Weights of a small transformer language model.
Size: 5 heads of 32, 9.04M parameters.
Architecture: rotary positions, normalized queries and keys.
Training: a variant of Adam for these matrices, 508M tokens, 3877 steps.
Each number is 500 + 25 x the weight over its row's rms, rounded and kept within 0 to 999. Layers, rows and columns count from 0. Numbers have three digits each. The size before them is the row's rms in percent of the matrix's.

# layer 10 MLP up, 1280x160, rms 0.224, rows 692-769, columns 40-79
110:476490441466494478525546487517470480512522570496499462474531526489495502545459482476490479515502527493489503518520535521
108:508446483490495488504549484515546455534462496527437494469546530504508483478481511497524476501506503499486499530480554559
103:482506516513507491519505514522488513533520506547528525473493491507541494473476474480525488509510507480523500429526500529
149:522499493504534460475491492484518515510501524525465490527473487531499471498515530520539494509509495518490477497478505537
103:483511468483502485537498512522514518551475502465471536492539487497479479497490490462531458485511513551482531427492505561
125:486527471487523424510566461489496502475506482505486519477495542491477490473481463512527509487510488505490457507493503473
029:513458481450543481449538475480526491497489503464455523487523521548483478496478504521502495517505535496502475461503503493
121:498490445477549489454505487495507499518530512430477502510483464520491453535499520467536498497479506522526494497456498529
107:482457472507508491518489496503539510557477536503528510513532557524484486461491496492521476485467533527526467500508521473
098:507492465491511491424528514501487475494508526510512487512494515495455492538484488484500522510479500550507514523513489513
101:501488518489500480474523499510502490540491496516484491461482510509480478465492534472488530485470536505512473527483497498
118:513483504478517515484491500460520461481492511495457512540524504531516478493470540531493502548482572465513440506498517484
025:478489506459527449481539482485490490475463502513453509491506536520521464504445485512504516497484488502510516454478549508
114:509520449506533485512509494516525516503482515521511484467487506525527453499476503465504528471536515507498494499460473498
113:525502492494491467467505489485516515499487474538488521460499506517534479490509503431515498489477488540481468464487478511
115:431478442500527453473513479553526490448486519504515511474503536491535521499492486478504512489546506479503516515491514510
096:535473514479510476485520514484556504475518506487518507503490519491466520461513503471507529498489517507486476490490503523
109:487526510479524498529540465515470495508509485537467501478477482536477471505461518485541515499552513520518512470494468483
113:485466515474514452467515469463533493487524533504519508494552565553495494543498494482500522552486488491508500500470521481
106:475484491503551478513532469541501528486526505507524489518507488512472472520473546497561525496466511508514504489517541547
024:510496479465515446490539475454486481526503533498468513509510522531519464459444487500490493497522526510518465501477511533
109:530515481484469490514504490498532528463484501558503544490477515484497488475496517481562544507479488519514480471507533521
115:497491476501515493504481431516462497488485511494456502475527486526509476462509495518493526543489505538528464489496453476
109:471510474507538468502500481515469455469532534473461553545485501497533500496521524516524498514489486497481509494527468492
107:495490469521474483461470479459480506543500506459488506480514491531500486550478491500531484517464505507458510517421517479
025:508475496456539473474547456505501477517510538497489535499501492529477488537467477507518524520504535502493484506457531529
104:455504485505498479509515496471508515460458484484498523479504544506537511506484462488503518542497501478554510468483556485
111:498515496476486466520490489489445505495505500549530473485550501487489513511484481502506522492521439530542478488460503483
092:468520494499553493477490509513502512520439551527444536516486492500498480482475492525501457479529442472500473488460470491
109:502503511509514488449494452489545483521543498538476520514487535488471530533461497483497495490482496515519508512498516485
093:563501492508509491509507497474558494500454519533505508473503515488501505492493464497505514516559523539516487479518501513
101:527490506491498475521488488532473484526496490484498506482528490525552465473471452520477508474534458501484451519526531499
106:531503488470479456499466512536529530523469563483487507498517539500467493515505502445483530470447456477464493521501503471
100:469508497504529492471506463497467508488471490498515578562534490515520501499490502506486490551498493494452506532497511508
104:505457501472524494500492490477491465528511507503491510463539536477549469487471500495511526531525518522500525504456486526
102:469486469507510469504541475503488488487486494538514491464541549506510484463471468512478506498483506489494490465545510494
101:483520492494501476525541480484540495467440487492481489527505518493495463504481490462484543487539505545530505475531489479
119:495481516454519478521503491470493459511499508492499529509516541495530425475460505497527507540540547497472484515511515493
105:489494500481491492477546495444505493510461483524466499478489540490507471463504492511507500528503518505489468472527535537
112:518515489447541489516515506480501486516464478492467562495525516495476475517500494450532502540501492518501497470527547473
115:544500509474493468456538474484509447489479474513543482489545489515533493557478490454533516501492465573505491519473528515
111:524481486486503484502494500502518525528534573489493506517482514534502514453497514453564493501487480507477483482487509523
093:475503515499512466469487516516527488480531528507465525505510546522534485455513498439520568511519514490499492486518516469
087:489514497466489473497485497497456471505519499496474555458494535548444474498502452485555488511499493466534500512529481507
091:521471525499506487526485488521481491481490507486476547498462469519520466528463498444512557517480486515490493513532541543
105:529476517494519498470546457494523467473501494478498523451478516524499499448466504507502512498486531504505500488446511492
026:487488488457516450445542487470494474508508536506508528476539552518472506492452483469528512512479503527524471469471499515
123:560455475501552503463531473487500453494488510511445510511504508516480514503477539529518495514478490512528502493485504511
090:470493477495539498479527491558493475487449552477488478526529552532470488463448481513527500508484539477460477505500484509
110:494514466505546497492509511489505476519529473509485486472492519539450478502476496489479526540445488471501460504481501490
022:512526478472529452460530453486479463534493531489497530529531517543512468526474479497519501501460508508522496473499504526
109:501466505469496437487505524456488498554500521487519514526477539535508505531481472467506483512492515506519467497506495526
099:482527476494504488492501511479479502520493507439534495497504530584506457465483500504499529535551462487512457533504462511
106:468472485492494496462547495456499486514496499498569525567503535523479506513494496480513512526522514481522475466480511496
101:505473523512471484505493491465550460500486553484472520500546523503492484501526515456534493495477547469507495495455490492
110:510479486488531505499524485510501476555482557477476500478525493499497498449498511521499475492528515498491463476503538481
096:485468504497495486479531497468448473517450478520507552520480498531506496529500496520517507512522524488477510530479473470
109:482506512500498473492483500463483536485519539508506482511503513527489483470503503503519478493483469487513499518471538484
106:516444457484477485494475488491515500548516573550503504500491534510490506531482513494500527511483485496508480493506531507
125:521508474496510493472484505516544530484507545503467525545506545517473473492477497455509520491450531483493512498507491513
110:493513439514519485496507506459544526570490476468484510489520455522488488516454538455534535504469505509505475509469509530
114:501487506461506477472493473463511499513511504540515502510536499491510502527505456515495515486492531492478480490503491538
107:498538515514519504491528469560494472533544483465518505498533483507547495481448488472509488520503513493501522491471498485
022:493478522480533444477539479465495496504474498447487516515519539546496497478463455506532526510462515509498504451489541531
031:439510469473496465469536477479499486496482496482475533530487500579511475508456455475553501507494494468476495469487498504
069:507516530484483489537495479530507508489498468510502500517476534542505508493488500471554546534478513487495516444457486472
085:491494515500533514431492465452502517466508512503511513509520498540509523464501512501502486478480508498495462492510490526
110:493507499496515483444492473497506510494540506485465515521484532514496494488501514499529517491490529511504493452476523479
102:495516523482537494459533485530501507522471491539496473533471513517502502531487524503524518497488505549528494491483487504
026:503476496484539445494501474473471485519494548493482551491535545525513504507465472487503479536514520496517497469505496498
109:485507512461517469460515494527493480468498519501443507505551471534493491504493479520479484491517504567527503470506491460
130:495487479425481471510477481525515526527479520471436511512468472502490511484501505466511485518496551550524516469482472526
036:490461462485512447477518466485505496519467532498510522512514549550507483502456529494541505533505518481512493476507527523
118:523493511487511480501524489466489480534496485530510519480515504533513458540503486486559539497489543503552481474540508506
115:519499499467502479524512497546470466511465526523446493498525486512476488481502489494505538492535506481477492475464520507
094:521511511487527507467490507553504453472519488512447529463504492561541493514489446498482503496512504515510500472492494501
111:506478503475508495527519488539513492508501514541529478459483519506531475504453494475524504495450477547470474495472491539
036:504479486445541442483523454433535458527462525480503512493527506522521478491453515489497520516520501488531468421472530517
# layer 10 MLP down (transposed), 1280x160, rms 0.212, rows 692-769, columns 40-79
115:506499469506516514505501442493494504473493480520579493470500487491454507536482492507514472518493526506523510514485535511
108:470464480515494491488517474512481527508511514518485483486501555491464492536505546529465511473505523508548537506491489519
104:493529513496500492491457501529505530527501519486484472499527492501537522499555485486514495533515478508477516505536493490
126:503505513543515527536475506509525540502464553500493465470505479516507504539496504460472497503475468525534533535510501515
095:542499493488512510492515533525484502492468493475523511514484552529495507517514482528502511487536559558454515530519505490
118:500494479519487493555488529504488503448491470521510504509508521522442528490476552474522489478493533510518468471472482557
022:443471501479518521518510503490538519502543518549528506507458507532507500482514468486484494516497483488547475524528488507
117:506523539507491524473506466479509531470513508521489503474511525471478531467505484478524445466539488527462505512468501481
103:527536513499521520493532521480509481497502471490494512548540522516540502534485513478529523491523467509527448478490494490
096:472506514488521533454482515494479467579523502489515468491473498486483519513503491539500524523492512536501514494518497450
101:509497499463473502513510521496467480504533476486468480501505527475504521515489495471463541509496533534500508465474466487
120:454512529488499451499474502526536476530482481478510502480498540493498480500530492472521528545498488476541520514509490500
025:483522480525484501506538487501496535485457491529485488488515507535494503433460474492505451497533468498547484487491481525
115:486507492526462514499479510478485493519502509496502549516456456495473515489487492500507501497496501538525499501466522508
116:495503523521474519503498540530521529487495550486497501543451534465531489482474470527537532494471493534527466491524500498
119:516494480506509493552478487474476489547532469528547528482506527481498432479496516519503497503495511506490516486517523488
099:495472485491521490506504495482516588512543501526502476548527482486482481500459523472543465520509468487475497524541482511
108:511498463498477475532509502521500532514530516486486522466432549486493497497487512493453503486516506512467450485494509525
107:456514517521523502489502514512468433513513499493494505455522493427513472483507441481538487492514521485508507521470486527
108:481474536530516525505457528528515540509499524506511490532489489516501487463486518541497468515539512503510458480462448494
017:507496459494502471480505443527512523508515500547548487509536524479470471550482484507480486485510519502584471475460519499
103:487478501501507465478515471496489504452506465530517484550517502466506524491522501549514505498496494496582522501505522470
116:501507510474518507504471504456536524530545485511481470539534474490463519482469457505481498519518498511488470493459496484
107:533485515460480510482484532486536502556559461530472447524524491523521510486518505520535485508518471471494491499490530471
106:482527524468489497547500486477529500451491542508497496469501468521508485468503534483483462462516489483466481465501516505
019:488485462476551476475486513487472500461487541528543451462534514526474505432468478460460526486471539511537486478492553531
102:527461521500522497482427517508495514486549469494520540539522578508525477515514519517448446507521508508473465515491447501
110:461503456559500512542510511494477497493501449494481467488491449515480510468491496442477511491512514518525524516537509513
097:517515472542505460557480501507492505499473562487445469508435492529461505456514512462515502478461465525515474475526453528
113:514500510535481476475509497500458545525467494506508536535552508526480482515528484580514515530517506467531542486489531535
088:493506493535511509470474507493519514530549487481535524515485452465502463456456482506471517508454489518512504477528463500
108:454482511505488479494519519489509493501531495476498525484509521466524510531518511468510518497513518516478523521486496497
110:479522517479516485514520507463545535496495484504502504470515552519500518508520492509481505511516494521528489510513460488
102:541547469551485528483473529530477523515491482480510484509506488535500523547543456481537509476484523472505501499513528538
109:491530497495501487497473540490472496490508498492532548524515491495506510505487523505475507488530487488482503480496495474
104:518455506462493500554469501498517469526503553525520496494482472442463490508526514518474516505509500500548486475503498547
102:483533487572510529506502483480492492539478464505532491507519544484491484464513497548479532473491462493460490526525538484
114:542475522494516530535495519493485512513532492509496504495530444539508540483530473526466500515471493508499513534539517474
107:502525494530464492518469505516502514519494509518501487497548521425533515562518539445507538503491496499484514483487485465
112:485532514525472494496508511462525523493473478466503480515454509477454491491483497508456505542477461488501525565494522503
111:536538465458485533507483530512518538492511477540504487561479522525527486484538502524473492465470467504490506480527531428
115:486506510505487520534488473499475494531507545478472464466486510521484517514521497461503511556475535499486520499505527499
100:460498503540513512445505536477475464489541517473528466522482521524491476546510467511501530531501497480509487487455508484
093:536506516460475526510489496472498463496488465464502491481552540458491517478504470533545541501479515519474466532502492511
090:506520499490513515509516535494519513516486489488484510472528523480449444537474494507476530497481502516496540505480519491
107:500522537510479521471486524487507541481512479499511535476473497446488493489503495515553521488477512498505477516514482522
025:500500507493477461494455510455513510496522516470490474521455505461507515518531527514511466476516546471550548503516503497
125:497542510535470517544487514486505505462512488477544563463462515452507451534531491518477520479516530515443490478503507498
089:489531500529499504521512472449508497543516479483464494525493473510509452471464529475485451518529429511492527521533471475
107:503522525496491492482535515490474477530543504464518533490505489527451478483441475492487563479502450516514524501534490466
019:546483499506495507499477517503529481548485487500505495511527490501523485520523516511526508479541497501508506481528529473
107:484512547488492475532502505478538494490492470487528534464494471442519524517468505532490508516513491525493517524517495506
105:529509487479460516491521469488490526442511504477469473524528495479508538459480493532452509497493493489502519501493500462
106:482481507457523525525482527505474507474519506517497485503503500521467514505532483505481529465508492522490477513489464504
104:479539517515493518515506484527496509511535488455499527486484520533492521495487516502520502486509535559484514494520528510
110:493488511532482514431499497511457512510493494509536513524448490477521508525477542502535507518471471484522549503500483514
101:495531519536525509516494488467516465524495501505515479511464480529493496450504498489486491492516491536520476488518550516
106:496493547469495462525523487498522484501482490486496518506494518496446438474518484483485480479483532498491528507552503504
101:522538542473529519492464525534502494512498493524479502501489513490508501513533467498511531523510492511502492512490475537
124:477478527471468556508466527553465523451536488489520450522519508495536511519542494553516531493493497477532478497503462446
103:465514527503506499513494466545510462537492497465533490495493501465511471498482515483476533476456524504478541519506582523
115:499451526495485524457518517528478517471504470498506464493489496527550499531487496505483494521514514457527544513507501497
109:465485512518479464538501472469571488500539549483505494486536472469528497492547503529524500480502487515484492518483489522
014:518533487527492511506498532510499532456496499465536493469456468508469488513558471526475469487489472490499523498484469501
028:524534511508528478429528487520465467487531539500503519542517507484499499541531517511437512519533496528511503505533482541
064:538493532490478484513490461479485473461541462485542524504506514452501479491482515492519452508489510476516496474451525504
074:470534467498479527506502527545439449500567454505504490548541513459490484523480499530520503527482490523505524479495516492
110:522524511519523491559509491491523516466497509497498459532506507486471477508454492509485511491474450488448543500475475540
103:483536488451488505487516502572486466495468518498544509494510508458483450480540504520470491516517507498514499500504509470
027:489525545488527451481495531497484506492531504510503484532519491510484470509479531500488500565476515524521536466454490532
111:521518480461497516538488526501526525502477520490494503509517477497493480496501491525479501492489466531495491506473491519
126:491486486485484498463472517510506518554471470517491512513460502479513499508524482487531553483487500485486471528481533532
035:472524505541457497524522494518515509463492467430499482523546497498510478512505464506490475487496502513508490482498505500
114:480524486515465548513521505444519497519478489498519496484520512528487482516481503509506474481484494534506518510475497496
111:460502495492511510521460478508476473491480482548472519521483531495476524482463453535484513507504498481504540474490509499
095:505498470524484483528462508485528557527516501421507481484473488489463503558488521480495521450475492526491533499502477523
109:528467510497530537536479523509501494531513460483435489489444548483482539509477534518507514466488490479488499461504487465
039:480520504487502482474505530541483495490479539541522510495479510479489511449524493466469520514472476552473532524478513473